From a checkpoint of a small transformer trained on Wikipedia: 3 heads of 64, 7.35M parameters.
Each number is 128 + 24 x the weight over its row's rms, rounded and kept within 0 to 255. Layers, rows and columns count from 0. Numbers have three digits each. The size before them is the row's rms in percent of the matrix's.

# up: layer 4 MLP up, 768x192, rms 0.187, rows 670-729, columns 96-143
# down: layer 4 MLP down (transposed), 768x192, rms 0.313, rows 670-729, columns 96-143
up670 105:098094125102138127105127142161123134135138129138129148181117150142107187144090190136077117138128139172088131110157125161131141154127099130078071
down670 113:101114135137134133115141123123104136139128120111142143077163106078108156148117101166132104135134118150076111157124134113120165092111124139098096
up671 091:151073137140139181098143148107137138131152150120147135072105118094096127158147142154136135103094123144141059137118146111158127109125145152117147
down671 092:118130100119106107166128135161116105115127111108141084202136158142116093139125125126138103154167164136126154154106138129086101180143144094135129
up672 094:155088117147155139093080125109117137079097159099138116119133115134130131155124108147147155159135121126115113137082106127099126117104051127095152
down672 093:122098093106103158078144126127124143119122105110119166083111161195139087141115113143121169152136121153168146082132125133133131156136112148104094
up673 101:140148135153109155114116165110113115102136143133097123117119103129145131103102111147071147126104174090144097095131143151133124096126107116114095
down673 096:111139113148130106123113130193158115118111136115163125174084128149121077106141163147119099140068143121121158108135102200123116166112118113138159
up674 097:156147106084122133113147103068104069139101116095147128128147117134098131139104121174114119145119138136126131138118154110127103110138128110111106
down674 099:083167140140111143143140100106146120105153125089120125118128102156118144131160105109108135110156079100171138132145165151121137163131147106122152
up675 096:178095116191142131128135164099141098121121084101129096132103111090152165143141146125163135120109123118093130115127154072140164103148120130106116
down675 100:124125099115131100104106162119131165170138127133129136133136170105086117088117139117119091107120088126107105112144169093114153095169136150174105
up676 100:089128106114151141123154141162133099104126102139117134115149146124160158125107147131093090128123109114104157160148164117107132142120114141123133
down676 104:104093149104136128125118146080138171087132159126137104109102110133155120103088151136147132081167144092114135098137133111130094137131145135137173
up677 094:119135093141123089155139116111147142142134112135091122117153114128195106120122164137171131099116132111123125134178159131120166150124172108097086
down677 092:153140124152132164147145174136138146115133181110118148111131136190150166071159134165141143191137130124120152114172139136164125116155091102130117
up678 101:117116160118117141082129109099156111093137129160098091149196102137145090116130148167113138154125103178180109120129132107138138129144104142145133
down678 094:108187168165114140134116149147120165123142128124161115132128147143133102153121132108140133133108120128144105109116148172108127132093093108100140
up679 097:100138150119150130114162171123130167103150146122165112087124137146123117154159143138146104128115130090161136129122158150166150126145163135090118
down679 106:112111168134139140161144103135126130089135119122194107129114122118128070151150147134163096153134122092131134139128123123147126093135109111095133
up680 111:141137152170139141087114141134138150122181176142141125117137143137108200164135155167109147171161107124128105186097147146098115102082122161101116
down680 109:129172152106162142171165149090128167122117160129171133135137092131090137108140138156113131144196135151105182101116105150135109139129134140140149
up681 097:148112171123173141112144188136139153109176134125115131112093116127132089137127127128092165117127100105146129113126135111131164069128131136132109
down681 108:130124111086162138139147174154135137103159102120191089117102136173141123155136104125149168133119136121127145124109091109106127126104155120162170
up682 098:086123123107161119124131144103174119148136117157102137130122090083116116144106114106111114094141133139147174171109195136104110139122100095122125
down682 097:122173162113115133152130134155134128145086091127145147114145166140130121138116122097124151107147116125152120171106155164137131087134137143152109
up683 106:111081135078126106137143123105137166114135150166125121101133160144127122143126147087109121139129154141168094134152142103100130081167138143167110
down683 118:087092150080125144145126144111110164119118081138159124153112133128097104151105139091115097124132157122145109133160117101127141088154118114125107
up684 095:103141113106141140145134145092179106136126115107162095095082160120098148098161122166088134095181176114123102144124144120128135106125153119119095
down684 085:128101084149154116124125113129119112121115103154109161136124110122152142186129158059098166161112161125131114134063090139138141095133151094126155
up685 093:110129129109136148130099116122140059096114161147116151155115087138124104169072146117136124176149107136182091139144127068109139120160148146144131
down685 092:136070104179146177118144114118114154087138154090141150107124123127122153093132138102108148121133124125139121145137150165097131132132122117146109
up686 093:145157153087119118120104099131124164124140114154090104208103119131110108086129111183119065087110134138140127096128126119156156080105128155152107
down686 086:107127131141137131125128150161164129119127094112154112116176124155149125141134149109136115109114135108104122136113136110134082155139123133088144
up687 102:138119136124202146105145102121125151137119143097143132132104143116139129096090104168095168108133147123124083120126130129152116181127159089152132
down687 104:091123138165117116128167115136190043120108089148132116147111115127113171092150108133119096123119132120121136143106121109124112139114123131138149
up688 103:120088117129125089106148111134123144153079149159093112151149159095122100143113169078119144136136163120106125115116155101125130148130158145146112
down688 100:132077072090096131097121116129129122140145153112129147132144105163087075154077165115129113137136132114111123137126112115134160173151137111160093
up689 105:122066059100124153134082140085134124141124159156116065169118131110181145137151115129167174148138146115156131125102089149127140120120145109133089
down689 104:122181141137107139140103138136137133107082119157140143111105136147111129122134101095108088124118110129154153160147147147091128130115138125150122
up690 090:123120125149132116121122140108116122102145108149146104120141106137132138173090132099130106144156120114130166120109070159131103145122080098125160
down690 091:144143143104146115150149141149128196122073120124135177130123137134108129151111116136113098074092145167169140113136167097114148163145145136138102
up691 096:107099150114117075120107162087107148108145154163104107175099091129079128106165144113129104128105103130114118156067103108135129125090111133119102
down691 099:152119110150140163090133103136136096129091122140179115129094151115144151144110124152068070144151121065166149094160173155141111168141126128121112
up692 104:127106092106134139162141113176122135096108081150147160156160168104134093114109097148141137140124102127131106077105151140131122168147101139154126
down692 110:150080121101084138138120132135124105114109119132051144146171176143135082090145133129132096124094090108116133115088119124135101098165106139106097
up693 097:127155108103118136112153130120105167136115142164110136120159139110179131117133111149147123121125178154079150128167099096112096130116148128144150
down693 090:120074126147145154129130142103152122143102116076092107134174129151102120092112110137116120107151126134155091123132121137147124110138115151131148
up694 100:132095115153114134099133108142120135147135194121138130127100154142127114126119126146118107138157144144159094150121137132125142119115140111156127
down694 097:114155094123116132153140137115088119103162113106165126088119120079163165169143145123154092147100105134093155150152113104117126139175166126117101
up695 095:073116142061156138134154106151153127116108147149113109134141093165142084165118101142129157112159149137191133138090113099120147122122132125086132
down695 130:115098148093135129136111134131131115149157109172135117139109078108154122195065087115127159141148175123136121110103130094148151143111121121124124
up696 098:153146110142098150134149112102123088159148159096161146102137112134124111142146156148185167149123120131134143152110107116099088106117143145155115
down696 091:118152127117131090117125167099125124116117109134153152130139145165140125125109132166129120086147109145125091126115155142145108154118107120142151
up697 098:148127145134114121126121126102164160147116117148105160096127115132117130165152110164092152138137113120080120108111133133138131139149116130106141
down697 096:113101136140129134131122149135102123153125107118142114137104144149181137130131163128110091138104146116155131130113125150151095149133101133131132
up698 111:093106141055122169135182126121129112087139120148155100106117115162156096140147112165109100116124126118141136153084153105157144126105104129140114
down698 120:100107119064101139151152110135133145119138142100188123085112116099137112169127124103098114093143096154100100110140170099158146121159158080126125
up699 092:076122130067151081109128136148143102151088128110136088124097150082111131147121103155121118134141124142148126135092132179148152136160118145165139
down699 093:149128137106131083150151150138158125113167129123103096142096139142142107075184167162137169138144127150148136083153097124091147123124135096118126
up700 109:140144125121139094138121168154137144126168131132109106127102094131120134129131124075093109119118101104139141120131150115095148119139116148081082
down700 110:121107145175118130177132128151106084175142106141097114116135115160108110167131109130121113104119152152128123083133167112133152125160127147096129
up701 091:106138117075153147132120114113125121113115109129130144102100103139134124133169159115128102168180147155139125105105136139120140097141155150151114
down701 090:139130161098102129141145155129119135137090113134112144130091177127102115115094122085087118126114154121143131156103119143142141094161131095130150
up702 094:126123116109141126133078143131122141140109133110084174147120112168160157107104169150123104121138134147124089156162097101194153108100130156099182
down702 089:148141140138126141135220143135111085123107137125144140104148148099140155138081153142108154133095145145138174087133131145108137135132092144161153
up703 104:155149131115181129101126143122098159132140158127133121137119104140129122092141132109139116119171116169084080126131112081071113105093113073138123
down703 102:121146157143115124102088173173091127153161153154127141114122135135143128082132118130110128107149127121106130088126136104201117117138149134156115
up704 104:127120096100110106102117133119155157152140113149115154132125167148124107094154137166166087142118209082123093132152094136156154101094134156150124
down704 100:124092100150153127163131163176089106142116120173094150145108127152128082143179153136134099095132117112094162092146140134152156140140145081176150
up705 100:123117137138094118138168194093107149114128118090142105124154124138141133150145131147142111085124116160171096118130142103137142149129159072112163
down705 103:103124137149090132079114099133138162135086125139124126163134138131108154156106133166075164123109123156128156138123130152118142120160147112163150
up706 101:093174104085122125103179151113119116084108138146103120069119134117128118103074130124133091097159115116150158129157160114126121122107129109113156
down706 101:123138118160087132130133121145154154131102149109153099093109117097138126102126104122103086096121087112133132128108191150132134141167099094156155
up707 097:131116107140157158108109110129126090122132115112070130123175143114130124131123100133160109131108126097092144134137111151118139132092103148167143
down707 095:137150122149144119164121128120139113141157137101109147160133168103133095144156108108101117077130127138160160119113123179150134147135161176169150
up708 103:120146107101102157122140118107148176146128114160162108094151138126104155167103139136156109119114131114099137155132151142136108115111104139110116
down708 103:112144109095123137105129133097151085153129117141140138140136171115162139118114121138127111079099081123163146141097092170136146123151132139143132
up709 099:116120167145133195127134135144122139136116117132129116130138131106132137116132161160123087139131116141130109145100119088163121148117131127122122
down709 102:103126114153114145110158150122121143143153111104127163163124079124152127128086161124151090162114133158096137082135114181114163120139144117138100
up710 090:080165114110086135092135128136105156096158129138107118098106124156161163115132154125141124136155115150132109153157085149113118142125160136147103
down710 091:135130150159118162153123137091186158113116082095172143126081145116135107154106110152158128149148154179141140112110122117115123129124159135152116
up711 108:152146149142161077143123134127113135127105148136134117154125121168099168144111123131138133094139174123155145106149134148147138147146127140099061
down711 109:096094086107131092110169141179134139154190110129130133127133123119170161120158127146118064117122111103084141146132147151105170172143096129127124
up712 092:109161129108136112165131157090127154164099123110135143141135144139130157108148125163139150105125111126159122131111169162137107157113107119078148
down712 092:117110136092138139090116099113122080070109127117122097125107091124114099152096112132104149111137150093097101083160127112124150148149116133151135
up713 100:148093082144131110087150142182132129133149120159096136116150177154099119134172132136149165177109130136085138117075100117108102191178116120142120
down713 099:126112114120137110107122124138131108131134114108098108156148161141073085107125129123180136108088131145148171126097157166167132154113135137122159
up714 094:127137088158147106157122105116125121141143143105088105166134082106084144114126159119151099111146094106162157102086097152138102143162115135161128
down714 088:131138178108125112124173123133128140134158118154086144122154163122121103130142123129124159181142125127107070151131140123064144155129115155116125
up715 093:120099158135122125108130115159125159143123115159120151121098168093128111122193178142142136103144171141128161114086144149167154105142113124141140
down715 091:152128147117138129127149172107128125141103091119133106105098144129117153092134079135113125130075181117126131163131103130126131147110123147128163
up716 103:139165074152132169130092101124164112105103089170108146088153103096136105156071179111127133128152126126156137133119142151087154122146142152121094
down716 101:160183131125122123149162086122141120115118119105135124154133084145128125170158145137137115104127122107148124109146134144138104129141174139087100
up717 115:137143151093184110142093148079129155139112162122121139111124144144125145147121136153140141111134062132109111117115136101136138114147162141097117
down717 112:099135085097149113109139151117142150146129109124109174109110125103137098189135153122163131151102108122145137115125141123146133106102090149093139
up718 102:125098142164113087100108081133159102149099090157107112141131159120195104112127147135129130127097121127100176156082140100129083108111113130145092
down718 093:105110122156103110110136133127079137147094118078104092143127168108112175118125134113144161173151099068110113104132138143101139126158197164094109
up719 101:142075171116174130156160144148091106162131119096094152091116153172111114129157130078127171096143121109139147150096136088143125129166172093088140
down719 096:112140105115121095103078152089100102124140113141128156100119139101131121100109096127145100127116157121144125137147101128128165127115076100111167
up720 096:112099118105182121168137130161126145137128101150136177151155137137133122176131133093107138110139142144104148095134159146141099086128128171117105
down720 095:118134101118123124103126172098102108096114058075173156104101154154146154092101110139157139154120144154135095147155103129136145147112109121114124
up721 104:140110128127133111163164118115121181095109107135128109147102152116137123160100110116115133094118084090120134101133192160109145178127125114126133
down721 117:103138124149164082137136137154127137128124109098114127141096093120108102153158133153143077097124138123112101124120136133086129123112137107155090
up722 104:153118118129101109085124142072117139129135113145090122120123109115127063169090093142135138171161113147134141158139144112082124105129137104140106
down722 110:110150106116118112143162175119103125162155090114078146141122123159147097096101145100126109165129120104143129121139141104123151115159109136077131
up723 097:147111159124122155140080116115101104159109144173143163152133123145126116083116133157128129138182094154098147116078130142164091131129111143147151
down723 093:135141134117153109136157142152160092125131140125103107140117085092154130121167107116128116130085172125133157086114151118131109108104088088133126
up724 100:141108127120121134152136117148121131096112143083114098121113136085108126093160098114157146110163132131125151061136140144138113164155110171147128
down724 093:110152123139132148127142131152100108139118092136082159082147126141136112155133158115127109110130101139116100129123099129107122111093098118117153
up725 099:095105165154124123147128149082129088097096100159106116147104119154157115155141159137140094137130104144111092120154144098167128121103118124147071
down725 103:127134115114127138130120096114138152142166153156123118090120080134133138122189120115120130132132157116153146146130117150114119167156127153169080
up726 108:138126156121136114133112133167129147142159084116126143135124128175140154100176159131130115126162101138144143132084110166110132136115090182143108
down726 108:137129122143103063130130121136125124129119148124170149126115151141112147091139143114116092113122139145094136112093116134126096135125147145125164
up727 104:142106115119102184165101159117119092152133156113153163153135149142131125145119127150148097132145109104144125171112139154132133114126137156121099
down727 101:137098112116133127101139153167101098107180161150120135110130122165146130154148142141076129145114176114149175113124102145133149128179165122126153
up728 097:115135154129134090136109098130080065121098085136125164167126156157165181128121154139133143131128151120136093105078127121141163137130104139125097
down728 090:131114154146092134111109134116155142120164137105150133094096113188086120114088130078129101164125112093112155135152139121076137094122131111111121
up729 102:127145165118192130127142151169105112148069134123128090114149121124170164116096116147154161113174167125129134109131140104123128081128150122115126
down729 103:106141127115155113136139109147093106127094146137093072136057177125138118123141133133124152172114128103119094167140153107134136104110158104129151